Each number is 128 + 24 x the weight over its row's rms, rounded and kept within 0 to 255. Layers, rows and columns count from 0. The size above them is the row's rms in percent of the matrix's.

# layer 4 MLP up, 1536x384, rms 0.0645, rows 588-640, columns 256-319
size [122  96  94  92 100  97 103 103 120  90  94 111  86 102 104  97 109 113  92  97 105  98  98  93  87 104 104 115 107  94  94  96 112 106  90  92 103  89  91  97  96 106  74 104  90 116 114  95 108 104  76  89 139]
[[140 108 105 108 103 121 127 124 126 160 106 107 143  96 140 155  96 127 109 160 139 117  87 103 142 148  71 150 157  80 157 104 136  95 125 155 152 131 127 116 172  98 150 103  81 146 144 157 125 112 100 114 151 151 121  92 111 132  87  76 119 122  96 124]
 [131 128 143 113 112 123 131 180 150 152 145 100 122 125 160 102 176 147  96 105 139 122 145 118 127 139  92 140 130 116 145 108 118 153 164 120 135 156 145  98 144 112 164 185 135 215 148 102 162  89 109 138 132 141 111 127 171 130  89  91 101  94 139  85]
 [157 139 107  90 114 187 101 103 122 121  99 136 117  93 105 124 119 158 115  93 158  78 133 136 134 136 107 141 131 135 118 111 147  96 146 140 125 208 166 142 134 142 124 108  91 153 160 135 158 130 149 185 115 216  88 119 151 149 132 115 103 124 150 113]
 [139 127 150  95 112 190 124 152  98 145 139 105 152  94 133 128 130 130  87 130 144 147 143 100 138 183  65 154 117 115 150 144 144 163 116 173 131 162 132  75 110 148 130 136 161 119 140 149 101 147 126 104 122 141 123 128 167 127 119 112 113 117 134 135]
 [142 132 107 150 132 140 131 139 124 127 119 154 140 135 109 133 140 158 101 143 129 149 158  89 120  99  92  72 124 148 115  90 113 105 140 125  84 108 125 132  81 118 120 104 137 156 150  90 145 141 141  91  76 155 120 110 153 112 111 103  78 115 127 103]
 [122 149 165 114 111 120 124 141 123  92  95 158 121 133 135 152  81 179 132  95 146 139  72 101 142 133 118 107 133 111 109  76  70 123  69 133 131 134 136 115 105  91 120 123 146 128 114  97 155 140 161 129 132 126 130 166 120 120 137 103 109 132  83 122]
 [148 154 142 107 134  86  77 121 123 116 103  80 153 101 127 131 134 129  97 130 119  85 171 105 127 126 140 140 150 100 101 149 152 172 131 137 153 112 107 153 152 164 163 170 117 106 128 146 113 157 139  93 142 117  81 142  81 148 161 138 104 177 127 130]
 [153 118 130 123 102 195 109 129  96 121 138 121 166  99  90 138 138 170 154 129 166 150 126 122  92 137 100 157 144 140  82 111 140 125 122 138 108 120 122 115 143 169  66 116 133  93 131 134 102 113 142 182 140 158 101 129 186 132  79 122 146 140 143 127]
 [138 101 120 153 113 141 125  88  97 111 123 108 104 122 134 160 138 122 116 135 154 105 157 130 103 128 128 118 115  95 125 105 140 142 168 113 161 131 139 152 176 100  98 133 148 160 147 143 155 119 133 128 101 131 112  84 160 112 128  76  92 168 181 115]
 [134 128 132 124 128 109  94 109 106 198 107 124 187 101 103 175 104 133 102 127  93 105 113 131 125 129 126 173 145 108 163 152 142 121  83 156 115 113 128  82 105 108 129 116 125 160 135 151 138 145  96 112 118 115  92 108 111 105  91 111 155  94 129 136]
 [116 131 123 102 129 102 118 139 188 141  83 150 143 133 137 159 139 143 148 126 124 146 173  91 126 144 134 127 176 118 136 101 120 112 103 138 142 108 187 119 117  74 135 128 105 101 139 108 117  95 152 154 103 129 122 170 123 112 105 141 154 134 118 110]
 [148 157 138 152 127 139 141 193 114 115 104 163 119 116 162 164 108 131 108 129 104 125 177 112  70 162  64 107 172 117 137 160 142 120 131 141 128 171 159  59 114  97 146 137 143 117 129 141 137 140 121 128  79 142 146 131 158 149 120  61 138 179 112 125]
 [156 131 137 103 151 145 131  98 152 124 114 119 144 121 165 125 139 115  91  91 141  93 133 121  96 124 137 143 135 103 161 126 121 108  71 133  96 114 141  85 105 152 104 126 131 149 124  75 119 115 142 106 131 157 143 102 107 148  95 131  89 123 127 130]
 [122 161  95 116 141 149 140 156 101 127 121 148 132 125 111 177 147 102  86 124 149  87  98 159 107 174 174 141 153 153  99 117  98 154 112  90  95 135 119 128 119 104 153 142 168 120 131  97 140 138 158  88 117 182 108 170 126 164 149 173 131 126 136 104]
 [154 126 104 179 145 140  99 170 120 133 119  70 116 109 169 159 147 109 103 132 131 125  98 129 129 160 142 111 126  99 157 152 130 123 157 139 134 119 162 120 120 117 123 132 129 128 118 112 159 117 130 129  98 126 137 125 191  93 106 112 123 104 155 127]
 [127 150 134 103 103 133 109 171 161 108 120 132 106 119 160 101  99 169  90  94 158 160 163 115 142 141  54 141 123 128 122 143 173 177 125 129 101 175 119 135  97 129 125 123 123 140 146  90 134  96 104 134  96 188 143 147 120 161 143 133 107 143  92  87]
 [136 101 166 129 102 130 112 127 125 161 152 163  94 154 179 146  97 110  98 119 102  81  99 114 122 140 109 110 161 109 159 123 140 151  90 121 125 119 131 121 177  97 157 190 127 157 104 142 185 144 147 150 101 141 120 116 123  90 138 127 104 174 125 133]
 [134 136 137 146 108  98 142 144 161 137 171 113 166  95 158 165  99 139 139 125 126  99 128 124 119 141  96 139 127  96 145 124 148 147 100 180 127 131 140 136 127 112 112 164 111 141 143 101 120 152 125 125 117 164 148 156 118 113 148 110 124 177 123 132]
 [150 168 134 104 113 110 135 146 116 133 137 108 107 107 134 171 106 157 132 156 121 145 172  52 122 115 126  96 173 112 139 137 125 165 100  97 150 132 149 168 103  84 133 128 135 140 183  84 133  94 137 116 150 104 137 128 102  97 126 132 128 158 132 110]
 [154 133 133 155 143 132  99 117 121 154 150 132 124 118 110 119 133 145 114 134 152 105 131 130  87 158 152 124 122 110 155 133 120 140 122 155 162 172 112 121 144 135  97 130 150 153 110 142 150 119 111 125 113 116 140 126 172  71 116 116 108 159 158 123]
 [163 148 130 134 132 132 170 125 132 123  88 117 121 135 156 149 122 163 161 118 127 166 127 136 120 132 118 162 116  83 184 133 127 145 134 109 125 142 177 133 153  72 158 120 126  90 184 126 146 140 113  98 150 110 138 147 148  87 132 116 135 132 129 150]
 [161 137 143 162 110 136 111 141 147 109 119 109 136  90 110 124 131 115 152 116 128 127 123 146 105 147 124  97 113 114  94 117 144  93 117 149 138 132 128 143 152 106 141 139 147 128 121 115 127 164 149 154  95 174 134 172 168 141 125 112 120 148 131 143]
 [150 160 116 120 114 124 136 120 126 103 124 103 106 138 166 130 120 144 122 163 153 127 148 143 117 122 130 121 125 108 107 150 116 135 157 120  96 174 121 138  96 120 173 119 130 113 100 101 142 140 155 140 108 136 119  88 170 100 116 119  95 126 115 105]
 [133  80 141 166 113 155  99 140 118 110 114 130 139 134 156 121 127 144 127 127  99 139 116  79 152  83 112 132 125 163 118 110 148 181 121  93 111 162 126 133 117 144 103 127 150 153 153 150 125 135  59  93 117 150 130 119 134 154 127 135  89 137 145 147]
 [145 131 115  93 132 124 120 129 146 103  98 112 120 147 143 158 139 135  86  91 112 121 118 134  96 165  85 124  98 109  81  89 196 126 122 134 101 178 140  93 115 110 117 145 136 137  92 108 163 104 159 171 112  90 108 137 155 141 140  70 123 146  89 143]
 [145 153 114 113 141 116 103 150 118 167  88 145  91 129 167 138  86 136 119 143 112 151 144  93  87 131 141 114  95 129 158 120 138 132 112 183 118 159 144 104 121 101 147 123 132 150 170  91 147 149 150 145 141 110 108 156 112 130 129  99 130  98 127 156]
 [146 117 120 132 148  89  67 146 132 116  93 143 153 139 109  86 143 141 124 121 137 118 140 126 132 111 130 114 133 127 142 171 125 100 135 119 131 150 116 128 169 119 143  92 110 147 171 155 139 133 107  84 115 122 146 102 164 128  91  95 140 140 151 101]
 [145 151 152 143 131 151 124 166 154 140 101  99 105 143 191 160 131 143 121 135 120 140 131 111 125 119 130 101 103 132 169 107 196 124 122 131 122 175 149 100 121 133 143 165  76 128 123 130 168 133 125 142 125  93 130 125 131 118 129 140 135 145 103 121]
 [165 142  60 161 128 141 103 120  81 100 117 183 197  82  84 121 159 129 163 104 145 121 117  83  81 122 132 107 132 113  96 149 120 136 107 150 127 122 159  87 157 138 115 158 130 117 170 119  83 155 118 142 110 157  79 101 178  69  89 139 108  93 134 107]
 [134 135 132 119 130 114 129 131 120 166 128 154 138  99 144 139 109 131 166 164 136 113  96 148 151 121  79 111 130 135 118 124 124 122  99 184 131 141 176  86 111 132 175 151  93 160 148  75 112 131 143 137 114 165 114 122  92 141 116 156 113 120 139 104]
 [122 124 164 127 127  90 108 157 121 125 143 147 113 144 137 168 100 116 125 135 146 128 138 140  84 163 117  49 165 145 126 104 101 115 113 136 109 154 183 111  97 107 160 164 115  68 117  83 117 146 124 106  93 128 135 165 164  79 108 108 128 152 113 134]
 [138 129 159 139 107 150 146 136 127 122 111 115 122 134 126 123  86  90 139 103  92 153 175 144 142 142  87 124 117 115 121 130 154 142 103 138  96 108 139 123 140 103 139 152 151 122 154 106 170  87 117 108  79 139 124 144 128 129 134 109 136 152 144 119]
 [140 131 141 147 138 116 135 172 127 131 173 118 147 129 160 124 160 121  95 153 163 118 149 137 128 173 111 159 162  89 160 131 126 151 124 129 136 127 129 123  95 129 113 144 138 170 133 174 123 120 122  82 134 113 125  86 154 112  58 108  87 131 129 112]
 [144 115 120 146 146 136  64 124 108 122 136 134 151  58 111 150 131 103 143 110 155 122 120 156 129 151 122 104 153 102 121 139 149  74 112 143  90 128 118 100 166 143  76 101 152 114 161  82  70 148 120 132 102 167 142 159 129 103 150 148  72 151 124 134]
 [145 131  92 159  79 133 117 173 121 118  94 154 143 132 112 128  83 108 146 158 170 109 114 142 138 153 114 139  93 111  98 118 108 145 106 177  90 117 118  96 135  89 133 125 166 163 136 111 157  89 129 126 157 156  95 146 121 180 162 147 108 126 122 111]
 [129 112 111 126  84 124 109 140 148  98  91  87 109 105 167 124 142 121 114 172 145 122 129 102 161 170 161 141 119 142 139 133 171 145 153 116 128 115  87 129 160 167 175 121 105 145 116 165 147 134 127 121 106 100 144 124 143 119 112  84 103 127 138  96]
 [154 134 104 106 107 108 110 102 127 149 130 137 180 125 111 179  78 144 122 109 148  81 163 143  77 117  89 106 117  74 167 129  87 135 104 127 133 172 179 131 140 141 119 114 151 107 124 140 139 131 123 128 115 123 120 131  92 132  84 111 126 191 113 151]
 [138 139 154  92 101  83 100 160 113 155  78 121 159 128 134 172  94 146 158 126  85 140 142 139 143 138 137 122 127 138 170 148 150 132 141 149 109 142 119  81 106 110 140 114 103 127 184  91 136 117 158 105 147 120 117 116 159  73  84 157 129  89 105 135]
 [139 123 107 136 127 144  84 131  96 154 104 114 166 126 188 144  68 121 114  99 140  99 129 110 163 141 153 117 132 108 149  98  80 124 108 123  90 147 181 113 116 107 138 140 118 148 149 114 123 131 125 125 139 182  98 125  94 104 135 128 134 138 145 121]
 [133 122 162 137 168 183 103 133  80 102 135  88 138 128 128 118 122 129 107 155 142 121 108 127 142 102 132 147 157  83  87 104 142 139 144 160  76 171 144 130 138 102 118 127 139 124  93 102 215 128 139 117 127 122 100 141 144 154 125 114  95 139 130  85]
 [142 129 144 114  79 103 130 101 118 155 107 137 155 137 123 140  70 138 131 119 108 113 102 156 120 131  82 134 193 136 141 143 121 158 100 148  73 141 152 158 130 167 160 153 123  86 140 131 136 120 147 153 128 147 122  69  92 126  97  96 138 167 115 125]
 [153 154 126 106 154 119 129 134 139 124 110 137 100 150 157 155 162 161 137 151 170  94 144 134 113  92 180 103 146 133 115 109 130 128 152 129 109 146 118  94 132 147 149 122 109 165 127 182 184 125 105 114 104  83 119 173 136 114 120 122 118 154 126  91]
 [174 131 134  74 143 109 112 122 148  91 133 157 102  88 127 115 117 128 102 125 146 142 124 112 140 128 111 158  92 109 113 131 123 178 123 125 168 141  92  92 108 134 132 119 108 137 148 155 100 141 109 133 157 108 109 151 140 101 148 137 114 123  82  99]
 [146  68 112 176 107 149 100 118 144 110 146 118 113 116 138 138 102 157 104 147 108 120 139 101 129 136 157 146 169 102 122 156 115 104 147 158 156 136 146 146 122 140 162 140 114 121 132  79 123  80  78 109 127 181  80 150 154  90 146 107 154 188  89 143]
 [168 105 112 118  95 115 131 120 139 135  92 129 152  92 137 143 154 149  59 147 120 107 102 101 139 125 133 126 133 119 140 131 141 137  85 122 138 154 116 125 134 145 146 144 116 154 127 141 133 125 164 140 110 134 110 134 112 163 122 107 106 114  93 130]
 [146 110 177 110 141 134 165 106 138 158  90 140 156  98 103 113 106 132  83 138 136 108 136 129 140 150 106 167 144 123 116 130 110 138  85 183 116 128 140 126 101 105 143 143 117 137 132  99 124 150  99 111 115 163  90 158 109 132 128 102 147 171 171  84]
 [137  98 113 111 117 120 157 154 200  95 156 122 151 107 125 115 153 150 139 123 130 101 123 140  87 140 126 124 152 112 165 106 131  94 131 158 160 125  92 122 104 113 157 180 172 160 150 129 123 128 127 149 105 166 140 153 139 121  91 124 125 173 138 106]
 [144 147 126 146 114 140 102 145 124 144 113 170 132 117 123 135 124 161 143 146 157 130 153  85  98 118 120 121 161 154 149 145 129 168 112 137  98 152 126  93  89 146  97  99  94 147 135 118 122 102 115 125  87 118 126 154 159  91  80 131 144 150 140 127]
 [138 155 115 140 126 146 127 154 124 113 149 152 105 114 142 111 116  85  86 107 104 113 141 127 120 138 119 122 135  66 113  79 134  95 135 119 177 122 149  65 152  95 174 134 127 111 108 162 135 128 140  64 125 121 125  99 104 105 110  99 119 109 140 136]
 [147 120 138 142 126 161 110 156 172 170 157 147 156 139 149 120 158  92  87 148 122 116  83  62  89 151 109 125 146 121 126 112 171 150 152 136 111 116 109 132 140 122 122 176 109 144 122 117 125 139 112 129  95  88 160 152 182  90 104 110 118 135 127 127]
 [142 117 144  94 170  91 131 144 128 123 117 127 113 104  89 146 118 119 124 121 133 144  86 102  62 160 131 141 162 132 153 141 178 115  97 125 145 151  90 137 135 140 132 145 117 121 138 138 114 109 110  94 133 164 141 111 118 109 142 110 139 137  68 113]
 [144 131 135 141  98 144 128 127 149 112 138 106 149 127 148 135 115 141 167 130  68 115 157 143 155  93 118  90 123 120  83 122 109 147 120 159 104 112 140 128 143 154 122 149 178 118 134 117 127 142 148 167 113 142 126 108 143 132 124 107 107 139 158 115]
 [142 120 125 117 115  91 137 127  95 161 135 147 132 117 146 157 111 137 114 132  77 115 135 136 124 162 142 141 145 151 113  63 155 127 181  93 127 174 175 142 137 163 123 127 134 149 158  96 106 149 156 144 109 138 134  95 152 176 140 120 112 168 177 132]]
# layer 4 MLP down (transposed), 1536x384, rms 0.0561, rows 588-639, columns 256-319
size [112  98 101  90  99  96 107 104 120  89  79 108  88 100 106  97 109 105  99  97 109 101 100  87  88 109 106 118 109  83  87  89 114 106  85  90 101  94  82  86  99 111  75 110 105 107 114 102 115 109  85  83]
[[ 99 116 124 134  93 110  98 149 121 138 133 167 110 104 101 156 157  99 127 104 109 191 116 167 126 117 115 139  96 122 153 149 109 115 141 105 127 134 127 130 168 120 144 155  81 141 138 191 178 130 113 122 133 122 121 159 116 117 130 138 140 125  86 145]
 [ 38 131 145 131 115 144 102  96  89 126 125 154 103 129 139 181  94 104 121 119 122 185 106 141 143 114 150  91 130 108 120 135  95 128  68 136 105 114 134 170 128 126 140 110 181 120 129  93  85 189 157 141 145 124  92 116 154 132 150 112 108 156  91 109]
 [138 112 141 115 149 143 143 148 146 132 152 160 121  72 147 142 106 116 109 106 118 123 110 145 123 107 121 113 171 118 143 116 147 128 166 135 120 103 116 193 141 109 123 167 132 135 116 138 145 116 108 158 164 129  83 124 139 142 152 150 155 116 111  90]
 [111 139 131 146 144 110 157 123 113 162 117  94  79 127 119  93 127 148 135  78 112 101  93 140 130 138 208 113 132 141 104  89 129 140 109 146 137 140 151 164 122 150 143 149  63 131  75 131 119 115 145 143 132 111 162 137 141 105 139 156 157 116 131 142]
 [135 124 117 147 114 114 152 133 130 131 144 135 149 101 121 127  77 111 159 132 111 110 130 145 147 157 144 128 127 113 181 140 114  84 100  96 120  99 150 128 146 123 145  71 131 128 150 134 121 132  86 108 149 153 156 147 145 135 115  95 101 159 146 121]
 [123 128 156 134 119  93 189 113 116 138 123 148 129 144 149 121 110 113 130 162 179 115 120  87 149  83  89  92 137 117 145 122 123 154 163  91 140 130 124 154  97 113  86 134 137 124 109 154 112 136  82 147 106 158 119 141 116 157 120 116 111 174 105  94]
 [135 172 135  93 129 145 116 186 127 116 134 158 136 115 133 105 145 145 115  83 137 105 103 146 132 101 113 106 113 134 167 128 157  93 126 149 106 129 157 115 118 146 164 115 125  97 122 116 170 111 125 135 112 144 123 119 148 134 121  94 178 113 106 188]
 [116 164 173 144  89 120 116 119 176 162 131 139 103  98 105 144 115 118 111 124 146 158 111 116 131 135 105 148 153 106 107 119 147 133 158  77 139 104 127 113 113 142  96 107 125 136 120 135 119 142 125 146 149 120 133 120 112 118  73 148 126 122 166  96]
 [140 126 115 121 126 104 103  94 144 152  86 143 171 129 113 120 132 126 118 124 143 102 160  95  74 145 132 122 136 127 136 101 139 147  97 131 126  80 170 138  84 149 106 126 129 129 169 187 125 146 120 119 133 121  99 112 150 109 116 107  85 113 158  77]
 [ 90 126 128 101 117 102 137 110 120 174 153 142 100 163 147  90 121 128 146 129 141 117 132 131  98 125 127 132 115 147 114 103 101 106 118 134 120 149 181 128 135 121 124 114 113 134  73 110 172  98 126 174 118 138 110 136 141 112 147 128 148  78 121 148]
 [148  94 137 156 129 146 117 105  88 102 151 126 125  96 149 113 113 113 135 122 144 108 113 142 124  66  81 124  95 143 123 133 127 149 145 113 113 122  77 132 120 176 115 114 131 154 132 166 128 139 100 131 142 132 127  92 148 154 148 117  95 122 140 124]
 [156 113 119 111 145 157 149  88 118 128 173 111 115 103 109 108 144 120 132 141 122 158  96 123 143 123 188 168 103 132 114 174 111 136 105 149 116 141 162 134 111 153 134 119 142 123 117 118 201 134  87  98 139 119 113 122 135 131 122 137 152 136  92  84]
 [ 14 141 147 135 158 117 100 150 121 123 139 109 163  91 148  85 102 135 117 113 156 150 112 110 117 127 156  82 115 133 129 139 126 133 108 126 152 168 154 128 137  83 146 161 116 132 122 159 138 106 104 119 104 114 143 126 106 139 129 144 121 142 109 144]
 [147 141 108 160 125 110 161 120 189 103 159 115 124 124 168 110 169 123 145 125 140 144 130 118 113 100  78 123 103 100 144 127 115  89 147 145 100 129 100  97  98 171 135 146 116 128 118  93  99 120 146 129  93 124 163 118 101  94 104 164 140 138 130 151]
 [ 78  99 187 111 159 115  93  84 168 178 129 129 149 158 121 147 161 134 110 103  83 152 118 137  98 152 127 115 134 153 148  87 150  99 134  97 164 109 112  90 125 130 147 161  97 100 122 148 131 136 138 133 132 125 144 132 113 118 148  94 140 158  96 146]
 [135 105 142 153 130 110 137  95 121 142 114 124 150 122 121 175 175 101 143 134 102  95 120 151 107 146 156  99 140 127 122 121 106  78 132 119 124 108 143 111 156 165 149 118 144 133  78 156 126 164 115 121 174  77 111 118 120  94  73 103 115 121 162 154]
 [136 115 135 145 147 164 170 134 136 144 114 126 112 172 110 123 143 162  86 135  85 153 178  94 117 102 109  80 118 127  84 136  89 126 170 132 173 157 112 143 104 122 139 176 159 145 117 165 125 164 134 124 170 108 149 163 113 134 146 121 109  90 144 127]
 [ 46 120 150 139 143 122 121  91 117 127 112 134 104 140 161 137 137 149 102 133 127 177 144 118 139  98 114 157  75 111 123 125 128 138 123 132 124 156 115 107  99 138 139 134 144 143 111 112 137 170  95 120 148 116 119 109 144 110 115 144 125  73 156 131]
 [142 113 133 141 139 128 150 106  88 115 170 146 155 138 134  54 137 131 137 115 114  91 142 147 132 112 136  96 101 141 107 106 115 135  90 134  85 118 176 121 128 105 106 142 138 132 146 165 146 145 102 160 120 157 100 109 188 101 148 136 121 102 116 143]
 [126 106  98 116  65  88 145 134 120 111  87 138 116 117 153 121  88  73 136 177  96 145 106  83 114 152 104 101 142 127 160 112 143  84  81 131  97  92 133 107 130  92 151 119 127 108 151 106 134 140 153 146 167 149 103 127 136 138 163  77 138  95  80 119]
 [189 122 124 103 150  92 108 117 110 135 129 118 138 123 123 142 109 128 107 100 116 123 125 168 135 103 139 124 113  80 134 139  89 129 157 159 105 112 163 163 155 146 132 152 143  73 129 130 120  93 104  63 111 114 138 121 138  99 115 114 131 113 101 133]
 [142 149  87 150 166  84 130 129 146  97 146 156 115 135 139  73 138  86 154  99 163 142 147 139 126  86 143 130  89 127 106 159 140 114 162 112 134 127 132 122 124 153 142 162  91 159 123 123 121 154 162 125 110 132 135 146 135 151 128 141  88 100 149 115]
 [162 122 150 147  90 132 113 151 152 142 107 134 110  61 120 119 114 145 125 115 129 136 118 149 138 176  98 145 112 114 108 125  82 129  98 124 156 113 174 108 119 132 145 157 188 157 162 132 159 116 112 105 114 136 106 144  88 153 114 138 117 115 120  88]
 [153 140  90  86 111 108 119 123 129 145 122 141 125 107 124 123 160 132 115 140 142 110 111 158  79 186 137  95 130 129 143 168 114  91 154 141 112 115 190 118 158  74 130 142 126  84 128  92 143 131 177 163 110  95 128 150 129 105 114 131 164 132 126 108]
 [142 135  93 154 110 126 138 130 103 133 123 101 171 100 102 124 114 145 152 156 100 113 123 146 165 141 126 120 155  94 138 169 100 166 129 124 137  77 101 139 120 140 145 129 148 116 173 128 154 163 131 121 149 140 105 145 114 148 121  94  87 132 175 102]
 [196 164 150 140 131  90  97 114 183 102 104  96 144 176 141 152 135 120 117  97  88 109 124 144 120 129 175 129 119 130 149  93 108  99 121 125 148  98 176 139 136 170 144 102 112  99 130 129 152 110 129 157 152 155 135 130 141 170 159 122 126  83 113 134]
 [ 86 145 153 143 113 119  90 202 122 103 123 156 147 144  94 146 129 162 128 160 167 157 127 128 120  82 143 136 173 140  88 116 176 124  83  90 133 120 133 130 119  91 132 116  96 120 101 120 107 144 116 210 145 142 118 132 126 150 145 118 149 111 130 163]
 [162 111 126 179 108 103 116 130 148 106 103 122 131 138 150 112 100 162 158  80 159 134 116 180 125 107 114 144 162 101 119 165 114  90 112 170 100 118 196 131 140  73 123 137 138 124 106 106 133 138 132 125  88 122 123 159  81 127 101 128 127 117  74 111]
 [132 183 104  77 133 118 164 125 103 127 113 154 181 139  91 132 122 126 117 105 161 174 116 130 117 159 118 123 136  97 116 142 139 164  98 102 119 150 135 130 115 152 144 111 136 145 161 150  70 126 139 119 126  95 111  98 128 130 127 131 124  84 126 126]
 [235 123 116 132 134 154 118  88 139  94 106 110 128 103 109 144 130 115  68  99 128 155 135 136  84 105 148 158 118 140 170  99 140 120 138 123 110 115 132 116 108 185  98 126 121 132 118 140 149 135 140 120 147 122 130 110 144 116 138  62 107 125  96 124]
 [125 122 133 131 128 182 122 109 101 117 113  99 140  99 154  96 126 112 152 113 151 156  97 117 140 135 137 181  88 150 131 153 134 161 109 108 104 132 108 136 140 118 137 101 130 152 138 125 149 115 124 128 118 152 148 140 120 129 118 154 131 132 155 110]
 [ 99 104 138 132 147 121  98 137 110 151 142 135 154 122 157 135 140 177 127 120 164  94  92 133 115 104 157 125 161 144 139 120 109  99 111 125 140 124 105  85  99 165 153 119  89 101 134 149 140 148 161 132 162 118 144 123 101 111  95 123 128 119 150 119]
 [ 76  89 165 124 131 132 132 138 134 144 163 139 118 140 140 113  97 117 151 160 189 140 137 128 158 139 102 132  84 155  95 145 161  94 126 152  90 147 129 134 147 141 115  99 107 142 143 145 164 131 150 158 174 139 127 160  86 150 148 125 112 106 116 128]
 [134 122 107 167 132 143 143 127 135  56 116 105 134 121 158 115 123 126 173 158 142 108 108 153 158 121 157 138 128 142 110 162 153 144 129 124 131 129 129 120 152 118 113 134 115 147 175 136 138  91 165 104 119  95  81 156 141 119  73 101 117 144 104 149]
 [ 95 144 126 122 125 165 149 141 116 103 163 126 116 109 144 112 142 159 113 126 103 101 127 122 109 108 132  98 127 150 164 137 151 131 173  76 137 165 131 155 101 180 120 155  85 137 137  97 118 161  83 102  73 100 137 144 162 115 131 128  98 111 121 151]
 [137 131 124 139 136 141 123 128  93 135 117 151 176 115 116 146 176 116 157 101 143 123 107 129  83  98 107 123 136  86 145 154 102 128 114 149 121 134 125 133 132 135  83 178 157 144 135  91  98 144 154 113 151 162 128 142 128 111 104 123 173  97 126 139]
 [ 91 140 163 134 147 138 124 131 112 134 109 156 105 147 144 136 174 101 140  64 139 125 152 125 125 146 125 134 129 131 130 117 142 162 146  90 142 148  86 137 118 122 144 148  96 105  85 171 193 100 134 135 109 134 137  79 141 165 112 136 156 142 131 108]
 [183 122 130 125 128 168 119 117 143  75 152 166 133 192 121 150 145 106 124 109 142 125 115 190  86 146 131 144 133  93 132  98  92 109 141 112 146 148 167 147 155 158 116 112 148 152 104  79 117 148 139 122 123 128 103 151 137 116 165 147 119 137 126 118]
 [ 63 126 154 144 124 104 122 103  94 139 130 133 156 142 126 122 132 133 150 110 140 109  79 134  82 106 119 108 132 126 127 106 146 119 131 111 135 163 105 127  96  44 151 140 145 136 102 135 171 110 161 150 128 107 140 152 144 147 105 105 114 112 123 132]
 [ 92 172  94 123  78  95 115 118 120 131 128 145 138 130 125 136 123 125 175 136 141 127 115 103  86  78 110  63 130 140 146 136 139 143 137 125 188 139 152 124 131 128 117 117 124 128 165 130 105 109 148 162 119 134 146  99 104 110 121 133 140 168 136 173]
 [144 104 133 130 153  99  90 117 129  97  89 131  98  87 135 151 151 155  88 116  90 124 121 115 147 122 184 122  93 143 131 106 131 148 141 132  79 157 142 118 160 155  75 127 135 104 122 146 169 126 102 129 147 157 135 182 122 135 128 129 128  79  95 133]
 [139  68 140 112 136  98 137 130 150 166 127 115 113  77 116 119  99 127 152 145 120 134 118 152 124 161 135 157 143 145  94 112 109 101 103 169  37 160 137 150 131 125 108 133 102 149 183 149 126 143 159 139 125 149 115 118 132 155  69 108 124 130  84 130]
 [ 88 141 123 124 110 151 128 123 105 136 136 120 153 149 133 149 129 131 121 161 143 126 108 154 126 172 129 112 171 102 151 118 101 113 108 165 109 167 176 131 152  97 145 148 133 117 123  91 127 114 124 151  86 114 138 119 109 147 127 132 126 175 137 107]
 [150 155 160  73  96 149  82  98 147 114 105 176 107 140 170 137 127  93 137 123  91 191 156 157 116  97 134 115 144 148 153 133 138 144 153 137 136 112 105 142 113 111 118 155 114 143 152 150 116 163 106 105 130  90 125 145 141 144 156 144  76 128 149 134]
 [108 112 116 104 139 125 135 154 151 202 163 109 111 129 160 126 114 115 114 144 181 142 143 117  86 158 120 108 111 136 100 110 120 134 169 116 124 133 131 147 123 146 133 130 116  95 129  97 103 146 122 144 122 131 128 100 153  84 125 176 134 157 144 113]
 [159 127 147 107 155 140 148 129 149 122 105 175 135 120 131 179 167  98  99 119 119  65 165  77 137 110 100 110 121 139 135 113 120 149 112 117 159 149 146 113 135 142  78 136 126  89 114 135 146 134 108 106 128 142 142  99  92 109 140  97 117 168 169 151]
 [111  92 137 100 159 139 139 153 127 103 149 101 129  96 118 133 120 107 117 117 147 118 161 125 165 112 156 128 146  76 116 157  67 163 138  75 117 134 128 136  88 135 147 144 143 141 122 166 111 138  86 153 182 139 140 157  97 123 136 156 162 129 132 136]
 [112 136 139 110  94 146 108 159 127  97 141 129 116 157  96 137 140 152 133 120 141 104  96 121 105  66 111 106 114 156  98 153 107 155 137 107 122 142 107 149 140  71 100 150 151 136  95 151 135 112 134  91 136 108 112  61 127 143 127 140  90 134 163 163]
 [179 157 129 128 109 152 169 135 112 124 159 130 121 145 124 115 124  99 133 121 134 157 136 105 138  89  99 103 108 128  89 107 137 133 134 115 179 119 180 137 103 116 143 138 141 109 123 157 114 135 144 172  94 132 149 145 144 202 143  67 120 119 146 138]
 [125 113 116 152 137 196  99 165 130 117  89 146 146 131  91 127 123 109 112  94 157 156  91 109 153 118 129 139 138 116 117 123 108 125 115  84 126 139 135 139  95 128  95 132 103 131 126 147  92 153 118  83 119 105 125 112 153 194 192 160 143 169 141 135]
 [ 91 125 110 126  82 130 155 112 131 140 119 146  93 111 167 115 131 150 119 119 129 129 156 155 152 113  93 123  95  98  99 100  66 149 121 132 102 141 170  98 132 120  88 184 116 141 129  91 174 151 132 130 122 114 120 111 137 149 111 125 115 101 143 145]
 [112 135 127 140 164 128 113 136 148 135 112 161  97 135 131 159 160  92  99 104 204 111 120 108  86 167 141 158 111 121 149  99 115 118 107 120 125 123 119 146 113 108 116 117  98 134 125 138 119 118 123  89 131 111 146 133  98  94 126 125 137 125 111 124]]